Weights of a small GPT-style language model, trained from scratch on English Wikipedia.
Size: width 160, 12.4M parameters.
Each number is 128 + 32 x the weight over its row's rms, rounded and kept within 0 to 255. Layers, rows and columns count from 0. The size above them is the row's rms in percent of the matrix's.

# layer 4 attention value, 64x160, rms 0.179, rows 32-37, columns 80-159
size [ 98 101  97  96 100 101]
[[ 82 117 148 201 105 157 101  63 135 110 132 180 169  84 109 138 169 130 120 155 153 128 128 165 149  99 123 170 134 146 121 155 160 157 141 154  85 115 115  62  87 182  91 133 101 115  95  92  87 140 101  93 131 104  92 118  40 100 162  98 137 155 118  95 116 143 129 108 145 104 157 137 140  92  82 126  87 165  99  81]
 [108 169 109 172 155 159 171 155  78 185 123  89 171 118 112 127  98 125 160 104  71  88 165 154 139 121 118  57 122 102  94 136 115 102 175 133 165 165 134 159 166 147  97 139 141 170  96 165 102 145  83 133 136  89 209 188 176 118 128 116 145  83 117 153  86 144 119  93 109 113 137 140 164  67  92 161  94  87 112 115]
 [134 191 154 120 169  84 129  69 166 139  73 151 160 144  95 108 123 177 124 162  83 152 149  90 139 123 135 124 139 112 130 158  59 152 116 175 171 121  71 116 115 133 135 169 125 170 110 104 117  80 133 130  98 199 164  94 129 178 143 116 126  91 170  97 160 121  83 176 140 202 192 132 103 121  65 114 112  94 160 134]
 [138 149 104 118 125 167 120 178 141 142  77 163  80 128 128  94 164  96  99 110 130 148 124 120 113 105 152 118 127 162 120 175 119 174 135 153 160 169  93 105 153 144 153 107 133 205 106 104  73 148 179 104 147  59  99  99 110 203 123 148  84  79 123 119 153 179  83 156 102 129  77 171 121 125 108 114  43 125 127 123]
 [134 125 111  84  66 112 136 175 111 111 227  70 161 112  81 138  97  79  84 123 121 113 117  95 155 146 110 108 110  99 148 150  99  90 132 149 137 116 104 126 122 106 156 158 126 140 163 109 158  94 172  95 146 152 134 132 121  91 139  73 105 102 150 148  92  89 134 131 155 133 131 141 175 153 103  83  80 172 154  85]
 [148 111 152 141 124 122 115  93 143 175 113 144 170 149  91 103  86  95 110 164 147 168 111 131 117 140  80 193  92 137 112 103 122 101 126 118 119  98 139 191 145 126 156 188 120 144  91 141 117 153 185 169 116 133  80  87 132 111 142 120 142 158  85  79 105 142 184  84 147  90 127 144 154 117  98 124 138 168 157 100]]
# layer 4 attention output (transposed), 128x160, rms 0.16, rows 32-37,96-100, columns 80-159
size [104 122 110 109 116 115  86  80  84  85  81]
[[ 87 117 147 129  71  64 138 106  98 127 136 107 145 105 158 114 149 182  68 157 107 122 113 131 149 100 119 183 139 140  90 138 152 104 189 142  73  86 131 125  96 152 146 149  75 160  97  98 122  91  91  86 142 237  82 135 163 112 148 141 172 147 115  69  96 169  99 171 103 106 169  73 113 136  93 166 119 149 176 138]
 [133 184 147  98 142 147 130 150  80 160 148  83 185 155  50 111  39  82  94  81 103 131 176 188 186 112 120 194  80 100 102 107 123 103 158 120 147 109 171 164 164 137 119 102 168 175 103 178 138 212  97  63 123 122 177 130 141 141 172 168 166 125 120 152 140 157 121 134  98 135  87 144 127 141 140 160 112 105 101 125]
 [159 158 159 118 156  98 106  99 103 133  60 165 102  93 138 141  80 182 115 122 170 180 124 112 132 110 152 159 131  82 140 119 141 147 112 143 120 156  58  90  96 154 157 145 107 146  97  97  85 143 182 120 142 153 152  77 119 166  80 124 123 135 181 136  81 122 105 163 139 172 153 139  98  93 137 181 134 117 141 125]
 [105 133  93 115  88 106 127 144 115 128 106  96 132  69 152 126  97  80 105 121 137 134 129 118 140 131 127  70 125 195 172 209 130 188 195 132 180 153  93 113 159 126 169 177 106 192  93  90  98 105  97 181 210 131  98  87 126 109  88 142 120  85 199 111 135 178  95 131 115 101 133 141 149 172 162  96 128 131  98 103]
 [ 34 142 102 134 119 115 127 131 120 166 128  81 186 106  92 133 105 106 108 145 112 109 122  87 149 163 126 142 135  25 176 125 117 139 149 131 114 122  99 131 144 143 139 118  99 123 205 103 173 133 185 136 150  78 167 126 116 128 119  92  75 124 179  63 115  65 140 142 102 110 127  94 188 148 138 144 111 139 129 106]
 [123 141 162 138  99 165  41  83 157 182 105 134 113 191 145 125 141  99 172  93 177 147  99 128 157 137 119 133 123 147  96 140 126 129 109 133  92 149 118 165 148 140  97 179 103 177 160 136 127 142 124 175 156 117  99 166 178 116 154 113  88 154  40  95 127 120 167 187 120  92 106 147 142  89  87 146 174 120 176 135]
 [135 187 198  92 114 111  93 134 161 116 156 124 163 163 139 117 126 169  97 155 115 141  98 134 151 127 136 118 131 146  92 131 135 154 159 154 102  98 146 174 121 188 132 159 107 177 114 131 113 130  92 114 130 189 119 160 161  82 116 179 113 182 113 137 153 103 124 145 126 112 184  54 124 143 106 177 125 173 162 116]
 [135 156 153 114 106  79 126 113  85 112 124 118 187 133 123 127 136  92 127  78  84 109 186 143 179 127 135 149  81 158  76 113 160 111 166 129 112 134 101 107 125 105 129  80 126 197 126 155 121 168 136  91 113 116 124 155 133 151 106  82 118 105  82 224 131 151 104 111  74 187 100  95 155 126 179 128 116 119  83 163]
 [121 134 144 128 168 125 148 123 116 128 165 143 108 125  98  84 139 103 105 145 158 188  91 108 156 114 129 161 123 130 108  95  86 116  75 132 129 133 130 139 128 137 164 118 102 126 101  97 129 113  64 162 126  99 192  68 162 190 140 180 153  75 149 147 100 156 126 143 133 171 193 174 109 159 145 184 117  83 170 161]
 [114 183  84  75 103  84 138 137  99 123 113  88 132 139 147 152  79 122 144  88 142 125 106 118 129 108 143 115 134 131 137 171 156 150 182 121 105 139  82  96 164 108  68 125 185 157  53 121 131 133 124 159 136 168  96 181  79 101 121 114 127  79 198 145 106 111 132 114 126 121  86 107 130 169 112 122 107 144 103 140]
 [ 59 131  72 142 121 209 169 125 152 143 124 120 148  94  94 109 120 139 111 103  75 104  72 107 153 152  60 107 147  96 122 184 101 108 110 132 108  84  90 176 132 143 138 134 144 127 180 189  81  87 111 155 136  79 137 114  94 109 156  57 145 102 148  99 172  76 114 180 142  93 116 126 143  97 149 168  95 144 129 164]]